{"num_key_value_heads": 2, "rope_theta": 10000.0, "bias": "all", "init_std_qkv": 0.0317, "init_std_up": 0.0317}
Each number is 128 + 32 x the weight over its row's rms, rounded and kept within 0 to 255. Layers, rows and columns count from 0. Numbers have three digits each. The size before them is the row's rms in percent of the matrix's.

# v: layer 2 attention value, 256x256, rms 0.0405, rows 188-255, columns 0-63
# o: layer 2 attention output (transposed), 256x256, rms 0.0737, rows 188-255, columns 0-63
# gate: layer 2 MLP gate, 1024x256, rms 0.0939, rows 0-21, columns 0-63
# up: layer 2 MLP up, 1024x256, rms 0.0866, rows 0-20, columns 0-63
# down: layer 2 MLP down (transposed), 1024x256, rms 0.0847, rows 0-20, columns 0-63
v188 091:141152092137118091081144133123139142132108118134106103157125132149150192114123135129085092157152095155118146115133055080178102075143143164106145156134084141081119122143147123179060120152129123
o188 094:168105070134112155131107099093094113179117142127174087166105103162126087144120135098153107093088103094154129056129187143084087098170109147145152087134153159069109106081082086148128095154130155
v189 099:113075175174136131132150153111104136135136177030157092162138121182060152153125141113167164099147099083103106120138186159148171109169167117152138144102153136153082086091144157088102145152071108
o189 096:083166109147170144124145108134074154093114141102141108075144158130114162083132036186170124118102126139122155163220083096116138154132120147122113121163139149143116126157139129137076116111072121
v190 095:101139128073174154168131175136135075123118127149087117153161206139132101181125156148109127176117076110149154140138066078097153116175113162130127165144051165101152093204143149148093148145160080
o190 089:169106077174130131094087050125144145121125089099152093145134097138115116140097086110124131057126135118139147110126138181087096118125114096129140146091134138112117123161058078122149111130150132
v191 094:117146082082155108152133104172094161079122095117160109144073162166137118172061095087129130079151156140114196087128134156131154081090146138115149140115165072106125160135129104142128171000139136
o191 089:116090121129130110125096143167113101133161153128146155148078094147110131162154128129094141136120107116106163088098143211145042150131156132074125154164163116148061143153117219076140147095103153
v192 101:109141113083124169118105080108112144144134148168144171114108128086100111111151100185120109129132158128115065136061200148058106145140110167143139065101117088105092119183088110214128109158079169
o192 102:113147196166095125093121157118187132170178133203087147084198144108178164201127199080118108145154137158138148146120111068147167104113157108119124172102122170182128137059158137113103144086091163
v193 098:137132139161193140132143149086155071109150141176123139136208146189126124091141148076117097159099000166132093132144069094140171113124138166114145139145074149099110099138189156155116139170109134
o193 086:153116086118119145127118115157165153098103176065143055117116093120075100084116131141153092123131162097145140116144167164098131131153153060138150116122142172101072105182075088139100117124068118
v194 094:131190158100195103084117147122102102076125118122145142134129145120109072110144136116137127135085098105160124141088115181098104086149134116197144102168102167112136117087081122174169140094145134
o194 100:122144124138077136091133143107178154188121155129073159105151147121068151150118133115114128160134190128111103165163091020087142086090139099131144126142136144193198132145130124113139171100079122
v195 107:083127210139131127098125098114126135117125166117136132187138154135087116084167122157154144055142124110125120101129133153115119181147143124126127094166152196139098131160104114169119088085083088
o195 109:108143148161160118069132109124130152146172105170090152055182125141167143171066085131045116078111133166156168172137089110095132053127109151084122183069110141164157137105088105131131107062111138
v196 105:167163129145071098126125136121124149139118151153108125144143138096157117101120084191148099148169160112115150094123110055111101041101143083129100166160144135068156092058109169115118163096144154
o196 102:119118106159060114144131122152099025055143126113154132161029125122076141126170205118144109195130140152141135067144146162210174196158171122127079112158159075111039140131159102108127196140122132
v197 103:120145126207100121146117149130127156123135130100224152109137152144113111101076168163178137155094096088173152117116112180085079203149089139127107115101157171109078145082159125123078116119164144
o197 097:154073140085128123116148104157130193175090160108144150165107106146096180106170128093105131090130176138089099185171157088107106084065121125188165082146100119093153142131099132154148081160117160
v198 099:120109092119219164117108143112136131164148111172102141132139143157149105063142118119077169170105113085145081110147000127139114078119098188118119155089073154127171110128127090161131113181142151
o198 098:147072097094036106145113157128125129144104178093170131221111127106072094084196143108176129141125141088087100088090161091113103159147094082156137097177167142087106098137124147100174143135125184
v199 094:114105111125148146131167125134144106130165137136143177150113148085070102125123116132114084111219093170134133172147147153103142058130152172146117121137090190047098088134113154159154109078136130
o199 094:153138130183065099101057098175169104013152124120152105078131143139107151163134187124199105125146162140094160160183157162146143199117217051155124122113164133164063149128132091117084134181077116
v200 098:130133123111177125151108148120148139171120100180108139177148153145122088073037152113091113114115116145119050108100030157093106088068130176135179134117105135064154094127140127147120178137088156
o200 091:165124114193059136074062127162145100095111130046145181166103090170129178125175121119146164144109176161090132072177135159102120180168116065092134133137128127079064176165138108094128172130161118
v201 095:114157069070080131122141138142090115115124145110164112103102118136111139215124101076160124123115168094146124141111136185145118149205142165123144131140116159104053144152120088154128138094147094
o201 093:135087181151177135102093109168129150138122076128106109116146127160141121138102137189122123072152132151095185180190118065124109103104141156141120097154138109182195159107136142114117108152106146
v202 100:125121076134112107164149165121094143140162118138106112140130107131129111193056155164183141147132079112165140148131134164030185144148169047098128104139138141142072098205143153120118189085111122
o202 099:095146143174185117122096073176119153099137098185116136117152086142159125142081126157121117090115151122104179133166076146107130105099133155119137143071134144163117178146094097137038096144141121
v203 101:184114068168080102077114097159103116179116126065063138136125177121177158158151150120048138132145107044114143147208169089137163094077123141176127156122108152091119148168107150100180181122068154
o203 100:129133127134114104129140113113176108056174086178120141134164161132096131156071072202179126119168096123131072067113075099169157148139142118093107095148165112121135148122181120070114168094082070
v204 104:163152172198040092057142147140140117112084148161095096137143119136103160102142138135072114116119136124129171105141101066182106121060184152078142145154129140118140159094130111124168154176112156
o204 103:143138092105132147155145148118065070114104139070161120149053127150085086045149084139128148132125149119114091075187171118141114129164106159145149072203148107059124077121133124109174128100136142
v205 100:130172077160136189108098130118178096099055146165231153097175120172130139135120104098091137091139182129093138111114053160189105127155138167109168145111141102125126137097078093182105144151124131
o205 098:148096140121122129107142135133105101167106146118145117189075151100076104099195149126106146105142098130144135162131210099167091124112076119138098133156140084161161130142160176094195107087092150
v206 095:083137078158111182127105129163141174088159121118099136152145148126103192148112141158135160176137096130067108150138024156098111100169103158133134154113121090082108153142136126127035155107117160
o206 098:151083115173134110111116087175052111130103158196168109216106064159093117122149135165179124095127133100116148096203114106117133123126101135185122086172136158096103125126119103129039100153068167
v207 095:128138157139129149133094116146117107112150103203110139139144113138135121185099186144106139120123142104174123081157140191093200116131130046052116158155134094173166159179123100108114154127130121
o207 092:131125106107154125171163134137137144164110173061121172150083097101137111066134061137136199121129130131074117081092076183070071094096081133151147100175139099035149108194170144101160098117142119
v208 095:095167080159111119181146137128152124087136163131134111154206134114127129141100115217189157126151120100139178172170034129095160120145067140130149099135153208144092165118143109138119137119100080
o208 101:128107139167152129087120053130079151133138107147111136124102096135139116126097101147075146070114142136125161150141113116114104068119116173132124146098094128107167137121079055121104073110153136
v209 101:101060148134131142114069102154103126126131126113135126119056123127123182195171137134156172145124177124134181136153246145154090135121130176179169163106133113179106145167169118166136125102118116
o209 093:096140223126166105113131117174109109155151129163125139118188155136186104173100133163112120040154078111110092163105074135157116111085130137130082136113141109156142116075116151104150128095158129
v210 089:082151124148084135123125113121138146048108141086134071142173121153066133126175173171178165120111148150134177147174137146134163147128111085133134076135177172130069089151075116159148076121114079
o210 095:120177123136169123109157085078112160200147117189085133060153113141178151129070050113069124077117106133140139173151132063068115023104084189125141144108089141131198144113081069163108067066148142
v211 086:142126142144081139157140133114147149050110160092088080127120120173189136102134180126132106128111105136152110116157170064222130120135121131133122151164167102160159131099107126149093132146084132
o211 080:102120101164151179122126142096056123128169114135126090161135118124119135154102102128100103098121110123128149130084152183135122118201155184059120135155134128110076077117118134063080178127123180
v212 094:109116168172147141144118114083134154136176135116154115138154163079133067058092137103084111095162121137079063157139016154116188163107135124111131124148091137103136145115093104103136132143055106
o212 099:103107097168096136103135120087136140089136098109082159145142104200111216128109082139121141159106140181119138122147096171080148177178070110085079155086106130085118150163149105123110153124130081
v213 087:075144118084169057159135169150114134165147131140151137162185166136173099115122104162141069151092102103095103118082079149059188150109080115107135130091158207136113122118154140096128131113083056
o213 091:125105115189142144063092072145117145098133101112114160134146084148108172145105134124123114092109177152143226152166120149121142103170163152123114149094079153117092146143066087086102100119139104
v214 104:119115196109159094138134126065126121166075142199143142161157110122129067042157106111067144113155155180091100072079025097176164167101112165120098110146127123094154126070149113141137128099052104
o214 104:101112115141109129122139180112097120131162160096130147135122131090126170133183135058103116169130148145119135108065178150173113174197112070073100219090125114147084132166105148131194143101132161
v215 097:122122213123142108136109133176162070116114119120123094120137135146113118176110154105139113037064135166193176114176222204136174150141129094099128072150127110192083176128082092115137143110140114
o215 099:138158136123184158115108093144151193138111092098092145070130134142154138137095052151076180081147137127091147179117074125083069085092136156102172165097080121150218137169132131109115107112140081
v216 094:185101106071191211104131066090119157137110120111091094108155152076142102119148095059120118094184104193080097148132164112147094151100135095134096139191088063168132151165101191153143118122079135
o216 090:073156119134119135120199175067170107121188136155089095108134129130136167170103095126155121177125050120139129149072121184126142149146145111096080158109162212129149092129190118154092151143115127
v217 101:092143155050173123120110111121073104120079117255147137103124134110176069146114126089065073111105104141135144085067078139137171165113106158083111175104136083107160170145111102153140123131093124
o217 099:153085123104082108123116157155194104154146131094128135168124136073158150135186190049135140155172161166132159101066150181165109170153150050101113156127158092110064119155159167087206144146144137
v218 092:164089154152159151144112102142145140134103073123140102147135117107135120093139139155157136115173168170049128124167116122131167068115123237084094116158118105113147133145147136089124148078073104
o218 095:151166095165113115108081125108051135066141085125138107127146167192163144184152055110157119129117089130179160113124191135135121186155133145145093137101140162122081096087085115137118106174213134
v219 105:138129140134151118145084127126176116082142082191115135116163129033115112154074134124119116127083130136164154141124247151100147128161140149099118137137053120155097151140088091018175074125129093
o219 101:148160175147158140118102106124160125126107101098139146122136173114157108103132135082142182110147139134137126139070097156129124162103149074186128129097101128090160102139114102148133137191172098
v220 098:183058117099130221108093127178054217124158132090126147141077111103115142186153188110116189129128145135129121118135150158086141132090155155141116150170089140125110113154115125194094134127120169
o220 093:071126126183106085119131161147162108134178141153093127139189123170171156188083072159152099146152088112089131098129096130119115131131110073112073114151153165158149125096179146109111162079163142
v221 104:095120114166096127152164154167152155121101153047172109152133130134147179089120113178231081079154146150082102171138180152111123170181114088138113084177187162143059159148113137134158121102097106
o221 106:110137157171180131071137069097106157125146083225088137061183100153162156181073116141063115081118112149152144187155101108099144074089130186111133170051092146168173159115099090155071092101120140
v222 094:200137135147106112101099173121140127185123153080083157133123126080097145117132131206121182105106141092133073064161098109138083138120163053184097141134125143124160142064166086129069147170117188
o222 097:117146135137089142197201165085104087107123137148114133156109117136075114140145124157110089170085113149168067050124106140073135098159072187077121137146146115152123100130144131120133183109149151
v223 093:118118104170147128117088128141115136080129082158142154137145083125162119192105175168127135162099148086176171151132070174088166155176119113067075130099168107122117185104129058109153099123186144
o223 092:094128147080152123139127134123110136180104167146166160162138163080158118096181131092113160091145125126095100147047143118148076115055118160191162127158084154085142098153120153119138103126167179
v224 093:071085171148181095164158176139146130204090139074120155183145116100125103074146078103120130142190085124063136095113095092135150135074146108121093160146137145147184128094176109168129159157073128
o224 096:116138095159124128143133161115097104045137130095139103129133117117125154125160127108127091177118139149160149091128174196159158179197139103060082177092161121139032111146128148126150173130148120
v225 093:120109110142114094070156129129121166153074119089151172137153123170166176157103112110122162126105163185099171141063142137136129098093141116164155188156105111162125141096066156173162067100135168
o225 089:111184201149127123097112130145137130105116133160104171149103139156115138161156103167124116151147110076108155112149165049132129116098170097149166063112127112169176141104087116099150152130138143
v226 092:168173153117104121062122144110070133080042180135146134164079112089134148126129055124091092101116156134133166070113158065152127138147121105111193183112126120121138103080146124135091117114138190
o226 097:123135134090126151125137176123152077156127163140123118107070184065075101126157204150092115157153150141184120094106086103169143135168143117143128132179131087199143101149109156108199187097098145
v227 100:163085149159127142114075152110126100063134174095156107128117144084137143143171168123116177108125205108149170119191188180159174165144127053095166119127142124142162138126118084113125110126131119
o227 100:062154140105159113186212096107095117142121121133117143123118147093128121128132078172095135102156086130153059114041130156106059096094065142123121185149097103133159120183124161140164097056161143
v228 080:121110106191132100154123145110063153181186169081098115102163155159042138102153076143124108120110106141124101151072162172095143109123171086127160105170167172156139126178151165098114145141077108
o228 083:046177135160143137159131112091156108142158122118099135063150112155149162138068080159127133136058151169152156121172080113076169110161096128089114163091089136146119180168133091143089144072109105
v229 091:164097143145065165126100134141148128113177125131161166138087156133124118162143074064098139125108137153124148095166251146191137106127110110144128061135141091149131152045166087091121163120151162
o229 091:104145224064141162148139140144122151133121121054141125090105181125126099112140136163129180128155147146112066181051103158196113174127170115134115153133100108131159108131146177143136147180146095
v230 084:130120115144128134091106100127185115087068130140118104122111084108148129142150192108142099123088142124112149110136057037142068122108122144111116149113088137136114163113107139127139093215101048
o230 083:164141120158130139113102117075069111137134077083137117157140141195127116098151015092064101091108088099139136110116217093132130134165067143125146130077115135077136127133094123106209174105190119
v231 096:107161156117196153155114125102137141105163078143086127099096128099181140079163170152117161169116164118123128161117131080089060147153098147115105164116106116194167172173130103081134097194147109
o231 091:138116141118110136105145136072154148223124132155112134125147115106160134163075128076103146101112089131117100170037098135085133100114097111155118122120081192073188114100144077185139096196219148
v232 083:082139110145187089104123148125152100096121142091164091149172135172106138160136155171215133091082131119155110107128097124137101142144147084127162091104195163148115137129137118124166093157125080
o232 090:136186171140136140111114100104124174157126118139099149054143130120163119121078103137047148072081152167153174190138123083081141038106116192109168165065069129154166137127082085157132086077138142
v233 094:154113127127114150089125106125115085095106115128177107109114132135194091100132083091136121105102105145147135107125086154137132156142137108125108098108112081129123152101079116107100095129136122
o233 092:140117156071148163130206151092150153195113140115146155149123129136113166163176141113080165145146117140093087152052173138142065108074050161111174176114111127099175094169151186111118136111089151
v234 094:114076165117084145106155121123099154073113167042159110173158131118145175120196109131152097124151152152094090173122123090106116137115135104186110114125164166122098136169155127156131118112149086
o234 092:100164133159143106073159130062141128164197100217079126072177099133147177183052128124073066112127088174168155174123121085125177096125119152102113145063117147200154164052084079169111122096123142
v235 100:159090084078159092097111118158014114100147100108123120115089157123142124092124115117158081115045077108151162144146184059059119106176060067154124149127098137179092109084174151133150141084150133
o235 093:081094119060125126127148128158204139189149176158109091121135162065085118183094199130113103147162128127126163148090069135164112150129182107107117136123125161175187121116110089116089195122095128
v236 095:123140113142151105114119136140125115109100158138102104150135132152129186129189155199127202139078141089132150134126120077121090135105107075086140171191134151171145105156099134159139122159142129
o236 095:115134108111128124154163132123139151215124166190105120112142091099126054114085068109074093129116106085116133107137109056061120060139087159154173128147109133159186108122105088106134111053114170
v237 102:132116099182121168126135113140201126154115230126142111112170174141084122065151087088152146115140137117102103147145074130166090143149180116144131104135081152116083143118139115179108103242108125
o237 100:136089163103120146102135076098102116088111132065140077137070081203141132118111139132097154097136109182105061139164218092136101132134030191131119144158129108085149144133155087148115116134090144
v238 102:105110114110067153143163142108122122124122106075171131163077144130103178070110157065109127116193135048120149186159118110142145173118105137167127125138138125080110086126123208197052161103125162
o238 094:156055082153138120092153136158108132119173109203137109139160093128082155147118201155159067121168109170116118131139117141173138185170125115118063142144146140174081172103159141098077160157050115
v239 093:097114189183132097142111163083128104149085186069134102161192105112080103070175112147167135132154118155142109111112064075130137159124157116163172107133153153052167095072180148138137130164093111
o239 097:119168110175117145140166138082081110108154116125088130078130141123128151106110099150073095125104148173202126144120147083099179082167097174095118163076101119173112123149056092172167105094183135
v240 086:105108132167126151087120086099166185113168100139124120146118081111115076161138068146112136124140108122085107138131101184138133155213076154131071093104107097165167138103118118067143095109147149
o240 088:133130126093123111149148179127124116157156166212166124146134156112089157109116096137148159135154116150139082105122081141131084156129104131142093168149114168107131099159190092173079139103036170
v241 083:113132149073119121124156114115190159165149081206124170117103098106154126099113122114043094127113099056154076177092132155132103095072122183123157168070057124110164100151130135111079112129153142
o241 087:168092128103090124129117202173155082088132169105164157191118123120102106088174169119207120151131130121106128107159102163144154168150151070154135086174167109108053105132151179085155162120062124
v242 102:109189105120083154132131154117112093135077101165137157064124100146175119108110156127136122140113101131175145115140075151147104111045122117096113211098106095136177107071096142113120184160129154
o242 106:150096085092107131169153167165117092126085163062158127205082131116091098081207158115174155193142138089101123084133165157151119189159120106156152076187160103091076108166145174089155136154126116
v243 099:165132142070150146116098110151113100117101134127111150131129156142139134208099112122118142082133143162099124100116161136134150128102171054152150132178122112090152118122076091151162100159138167
o243 099:151194162172084105130090165138167112073109085085097165092076158135113142152137130208095136189159139161146113113137127095133130131120126119096140131157151081182165135132171158088172158083137105
v244 087:134099156134169107132102117074098159105165095133067156131098116098125084160128161181120119162093170146089144137159200141073136083098137159105122142166103100177171170144140129074139157138133142
o244 093:132194164133111124135112130092176137106133101119158116137170161160184146180106078091157146148139126127107089133096118150124122152103153107142115123122118135083143105156160133191160148174251075
v245 101:168163130098128088112144092144152101084089152155128138092180148089179106114106171092158134071101145125209097040170154187155123132106129009130110093119138136175132133118094069116153161161127147
o245 096:140126109134093164128135121090155145135117085096072157167086137141070122140144109137035134142148142167157100141113141142046077092122085165087148129143098079116206141137147151059149151133152044
v246 092:126174078147016106090196174158116127118086172125117169095150172148109167135148098101080110100166137115034130086087097111183177129102126112126168148150178179115125163076174155102092160138079178
o246 095:134092136139146120144127083144065093098128093118125091172067109150072109105134136199143115137122168167153165087190116086172149173219124169097072121159160074135085151129171126056130165122103084
v247 098:129076173146155121166076164095106088157103126087153130104124092123137115047153209139044150078181126141200068122150104142188141181100082113069107184149112145139145109167142138157178123114060084
o247 096:054080108119151151133170122093085153140153150139086145152208130059133140141127097116104110102117081082115150110060122123093082116159042146117098139107113153179161112178093170068157089075116138
v248 110:092103119171181131126130122111174117146122091153138109114163083151172134102150147166153173179119096108164161145143039123095140140134106201117134162119087154140116132177148084209140110162159122
o248 112:134086107095128117128133125125099157175102185142159104160127108082145058086134129072103138065125115089097127109091166102114098087112083133159153115121139156098121101108071092116143078148123182
v249 104:111091129116167129127087097107190143094189104144085138091099128086157112192095126124126189161115174144143183160154215174131143142166150151134128112120135089183146156179160088126139106115199107
o249 106:092131195117161118146126105120130158174143125157158139142192112104200106136104135105129182049125094116085080155040101184139091091022120154141137154108115141091142091118114152137126087157169156
v250 106:103095146116186130116118070102168126124160092156134136071067130090148118154113137153156147137101131142147131146168255155116077126122117108149145100132106119181161106132137146116149127120200141
o250 107:098189241060142126144139128139187149157132179158138156101184165082180087162116142121116139083146122098120078177047059120166116087053166134153158161105096128153159122120119149094113136123108110
v251 100:138071112147084107108128085144085185090160091088076101150074154161119147199112162150143150178134184129190182118151178151086152139157130059079138097163149137162119114130092090113065153152166198
o251 103:108178149098120121176132079133125151182140154177138152130109096146156103153121123157139125130140101116110052070111086136119091057060107172157145143187106118107133128142218130137104120110158156
v252 101:169120119121036122159144096107173183161135092139114116153091142081116126139086134125070134122244215159116132169072197107110189168159148124084110095160156146145091167181114136085114094097154080
o252 102:140081172162161123117083068147042155065171102167135177132118094143185137139109137144167148094105105139093124150157121187156113176107108135139089135140126118131098138127182122132102078188104140
v253 095:098149087139095081135156171090065149162118123098125112126145118173147125083121181157154128179128134163127103094139083083120121110071080153104106158157098150148155138132123104119102156141106155
o253 092:150087082128130128126141102101133161153113106158133096179111055212125157119065019106140107118126093092110159043160179122102158097178126160143139088111124130114101167120128086140113123132172099
v254 100:119121141163149162155085141118183130100145102144163105079202099117132114121127124143196133144110097109093122109167070165142122106119127136058160156080163100097145150102157092066107153127148105
o254 100:166154117097133167132177113144122117162084142054154121170118095127134112044165128111129177139118135110151142172129139142093116091119113169200158070122085123033136083138092157177116046175143099
v255 093:164168113118146150134107091167130150126126077100135089092112174086160079122075150127160115137042143089143162158137207129030227135145110100096073123124139065147086151117127170076169145043163105
o255 093:125117162083148128138153066100170151160125116121119141137101082100159131128117141104159162136134119164143160126102125172108136137053149144159150138129101152097135130162117089137103113147139098
gate0 103:130142087145142209082148126105087176126124155093103122124169090114126089102109198117112087125104127091196100052107167118087159152133107092127167135131121120175150137134096184186147129102097160
up0 102:151139117199107111127124132127091134173175208105159101136137098113161096099188176135130112124121137113126171109212124124095094126140121159153107153157105169123176118110130140146119092120129140
down0 099:150161136143130101067116132124081160165130075130074137146109077126117143151132200162110122140171092152078105132188199142123115149171098130099127149080128120120153147140125182079150144130076168
gate1 094:145125138081129103151102169148103135124109190170114101107126144148122135083097157100105046055078128075135140197160164167109154137071196099093146148175163132106167096160145120109145122158120224
up1 091:142152209120132129105137111141069149101081138167146152111132139123164127099133114083092145097139133124196137145154155160157177086145103156107126125125128063149116094136083168170122161117100157
down1 097:121091180146112123093125117128112057163225147121121080146124125107104123108078132147125129105070081129129119137149088128209116139108132186136094118085153123099076103092145075145133143089129162
gate2 096:137138086104157107101132138068135135101168167097095173180155223167075146143114120182137135167166131121205171128121095097093140086078177109086172082159100183140177132123122128135191105148117139
up2 101:158143176125093138184107156122117096121062118171061152177101150137120125093127119129100137091119137140098109131175108105158100118172118142117149097099093122132144225112159091131124131129097148
down2 103:088137094087135087148132188138149166165141104173165117097122154088136196117132153117127149147154111108110160138090098046160145154157090097092176153115131153128203131130145109148139163171146111
gate3 092:086110134163121163177134180139118108092087133095129133138147154142119109086142150095185141074079188170088094077165118136132153159122128172160119093099109137153132183111163142075148134053151157
up3 100:142081122085119101141162157124188161160140151068125078131053154144113112100075099140081147144167078152121070100153133093161172163152117123170129106137102133095118129124114146055071142219154118
down3 099:125122100078127124160139174102135141106119163074157156125119160087136089123069130148157126132133137094111152120155102163098176118114132115116078082133137076150129140065125170147163125120098050
gate4 103:163154126142110116124151143109139122102135096134186070106166082156139186105120138160111143092170123121119127126103099133110062165149156124105121080106150124124194140109101172144140109079076148
up4 108:126114093124107118125124073099155203117157119075194117089098138141129162174161105161186104189134137117138124165134100099132087140097131191079118127076125145125084143057145125168126100131112071
down4 106:154125134139097122142166130183164123131092114057189087156127103143117121135087126123186126150138127115166147123167078096117108118165143129107105187114090148117084169141108111156185090137093054
gate5 096:184091136174095123110140135104127118139117157160117121127161104146135160080096091085136113116135129119131137113085109130106159080129133092127094157087100084072159142081153161124100120147132163
up5 101:138135108184119123168171168090076139102180202088112119126129118066111133143122128096100131169105150105113082137095106084064149124120101127145080183111111094126128077140130105105102089081165171
down5 096:110107120200111108119165120130132114091110160144076093110166072158184083144129107122174105187126157111135159124109074122118157149147165064156070172100082079103186092159107184061118178136160127
gate6 096:122069096142077077152107113124106122100105140123097187135096114096152109079189130129227119109101140120121151123140137123100154099165144153108193081113097119080064119150139104140090102151097083
up6 102:137076119084134139123148116066106158058139128111083123127107108131098092150163167137108069083112162101152068130166129151108105115171119097099109148081085124152138123073090139133127156134148150
down6 103:150126029131099111141095104169127169142103126147137205138102089086183179098144124130171146132090105085076130168156158124127115162178098118139138176140126130152079202137069146143166148149085090
gate7 101:074022155136160125146149144157072150135136092095185090132136186150151112145134154173130130068040170097124114132137157116137121131142135154139112141158159151128168124137099146163087088113199094
up7 101:192148136075122143109071153121128197090166090105086132153127131163094154079132109132143146108126150179111158105119137112154143157117162125167090186085133121150109164101177166149065145133138145
down7 102:149168138085172146194122186073103128151150083148127135112097151126170063136114198131115134109090145122162184138179124138164123177138118186106073141063117194134139199201139093153160113115105126
gate8 096:080081162122132134110084173158088146108153147199115093137167165136166131086171128123067162059122097159160110136162206132116140092116106160150145060149144104136100190143154119100181203122158166
up8 099:152150163122120086176153091107102149155098102102098111068128156148112116116076133163086159110111147158110154142180107158131178153114094118133133124129104100192155165163111133148205108159091142
down8 101:068150122125107121096118150137131053124100098153119110133162102075150126148079128167138180181103192087099132167187122110120147151090070123144119115123153129190121121107150141061165143162166124
gate9 109:123079103109111167194129138138161110100143150097091127132130143152153147137123137106139084102104140069154118173132124094153110108053135114117164152090122184195143115198157080159122118085161121
up9 103:215069178186117135128195089154129078085126155148098134142128113129113132125123097110146075125121125104184062144138156097116167141128124116113135095100104187141167049159131042150054154092152133
down9 103:116164155109107145166114148120159118116126140091169132131126184145114061146105098074148090147101158118083131108165077075164156107122189126078127122123126126159085169126148125109159113064141119
gate10 092:115098137158143139077112102113090126146124136108122135113174125104194136118149076129117145107137100090110129140121128105130119127116094139181082171104180140174173107116148131191114167112114113
up10 089:111094137114206120178107126132137109144151101138140061113143161166162180157105211156107101101083121120117124131165093160164131164114161119136089105174126096133168193122093110106098162137133139
down10 091:129029098196117089123124150163072114120162157082146114087099161146141125103179126166170146100089120169135109162183140117167123201106156141138155108159048126105118170136111127161174137098148129
gate11 095:131095138085118162116129088079135169146044105189136144146186163156204127120047100076111102080109087104156143119055101103126116126090116149115141079165100115129113076156151124139089094130093093
up11 103:034119121130114083143092089112092193173131189135141097128118130065100121080154204104101081135120186139136131104145151131053169096075149160185148130150103128110177154142137115134146130115202091
down11 101:200029127126119095134136152095124167174112123150090150193083132058108092132186105069097147079132104125186113142102109153129151089140180191168117138128140084140133133062112125105113098149174154
gate12 105:126155111108053145143129150119086167093170098119162203132125145124130028071148081211155100148113182128143100161137147171107095175069146104114124150137099077141121069102127087158082111158125091
up12 113:163108126084102114169120134116137076158117114093137137070113136066121127166054096110110121120100154093075161096197119100136163155153108160148106191151089134055110120188126143158124152125132106
down12 110:126127168129118148127177136064077165075159120072087132111118168111145133139123130150109086099083099155104092147128104136121074150168092170135142111138122138121156113111115116143143147119152136
gate13 106:120126087093170158140180100138121149115186063115139115149156125117055060116102135132106152150129160132117134092083096162118177110151208166150150155138079163157056125105129167121129123121162128
up13 099:108171137159056104135159171130152109138109131090143197048131130088087086155110152090177120157121122072161122114160114173123118186108123143150146085114169186116118129138110114204159147107143143
down13 099:110120078158115137118098138111086105134073110134091118172136164071078155158126158089093198100129132102072057155106107128088160120131096129144118111135118094080070096146131141113093108166124136
gate14 106:102087186118116103116104139197057125128142107156100079109187192096119099154164114145078128059122131125182115151171114171124140134093140081153123139140159142056132143144071151161131141152142127
up14 101:122143077130137156141092157098169035165119139128141099110119152114048097203111153120135127171107118094118063142097128126056184067105074088118106166127152142161126123085162101164111148154131168
down14 104:091160124058132171177125127132111154112155134095119139103120157088133153121099129114084159168133097070142184099129144128121142149133137149092133166116158141100163088170116158124135079098107108
gate15 104:111153132113090131173090193116119127108084083114129123123111193132144148173070136134078123151136076082189143098074141132135108134154170113099201080091149128130147137146116138131175105121104152
up15 110:080139056141169138198138136142093118137161096074146105152117121150182151163086210128131152091121084194137180078114151168150097121151089110106124176089156134127135128153080144152144120058136181
down15 105:150138128097085136145174131143099159101142165094158122169132074140127133116095066143183136091105117161175092090113069194100113070124138134191083153103100180128101155130167117182059114129126168
gate16 102:191131104154135094104121114117111139116167129129138095170064142077143116124162068091125088092094147144157134152079158162058091066096110134131141177151105197134187108100107067148099165085136174
up16 102:178152095130106113113108059108132118105104089182106097114161124159136131126178108123084159146145145137162192173133135130124191129208183135142095081155178137090108176149031115128170103172078154
down16 102:152088148126106129099127114097119197115164141138084075144158079179120100101147161117086098106180174144115149123129105128122138059116090142169109132173168082137182144155067133155137028107065088
gate17 103:092113139113077125122098089159130134085121129147051118099101137105196098102161125155085157098170147138138099123155110149043135123170132121176139099106063134074143085147171173115137139160097158
up17 105:075120136162074088102142085090065124141119188199143122157139124108100133106136109173080081097165103103128100086119123120129100148135124112143162110132118107136102157153059108126110156063095174
down17 102:071165174102128118106150109081108125138144142133129130075115145075151096114094117122079110096137153125129141099125145167093139181038165119078157095125149158116157178146128133114109115156111150
gate18 107:090149107148161151127121165163122150164141095115139133133119190146118105125130123104153083085039138162149038108144120157105130125108120087129124139111111178072086074069145079126082138115176185
up18 110:167155059121155126138172147133128125144123158129163122154087104095134159078121095089156160188078107097163155110088168131129147158126107105103112135137106103115157110194102144157114124069104107
down18 107:054122105155168122100152132180157170087107124148134119116115124162075098127157139101107097178126159076110153155062071111115186210098068137111119196084089093138127154140119131158144163120109118
gate19 097:164114126166130158144132151133090144162163083143185113084115164145128090093113157140051081096150144131131138178171145157167110118121149105087120087103140127129156154111109163122130169108145169
up19 097:151101137101111146158059114164128124200142100129147168118133175153113109094102135210119109138137129092167130178081071056186103141131150076093133050117136124175100140080041169122160152076146102
down19 098:113125128093131107144108162096173121100096195118142106120163125104092143150115096157158100148137184162178187207168107067089113118140112121167138145144096155102092115171079121042094069121150146
gate20 104:098111192093111186101106148105112096132090133145128124135115145112096082117158154100119126168084159132165133116066104119173106163031112152145184138131095112131094076069177187195103145120122122
up20 109:117173116140107132159142152127106091087076105100244067114124114093172169111058127067126149114106096162141168130167126150181072159132095125119062194167113204154178094119182125154127119117093160
down20 107:117135141123030122181140168140089108143113124107110142122149152156218081069075071143178068157172117060128213130130138130142112107173079073146162092137152146124093084200110134179114083168129166
gate21 098:104117120133059089211198175100137087051124157141097174170128114122161123053130094111087122095123111170146112155150131127110118211143091127184134127128098122060168107175096181081113141156140121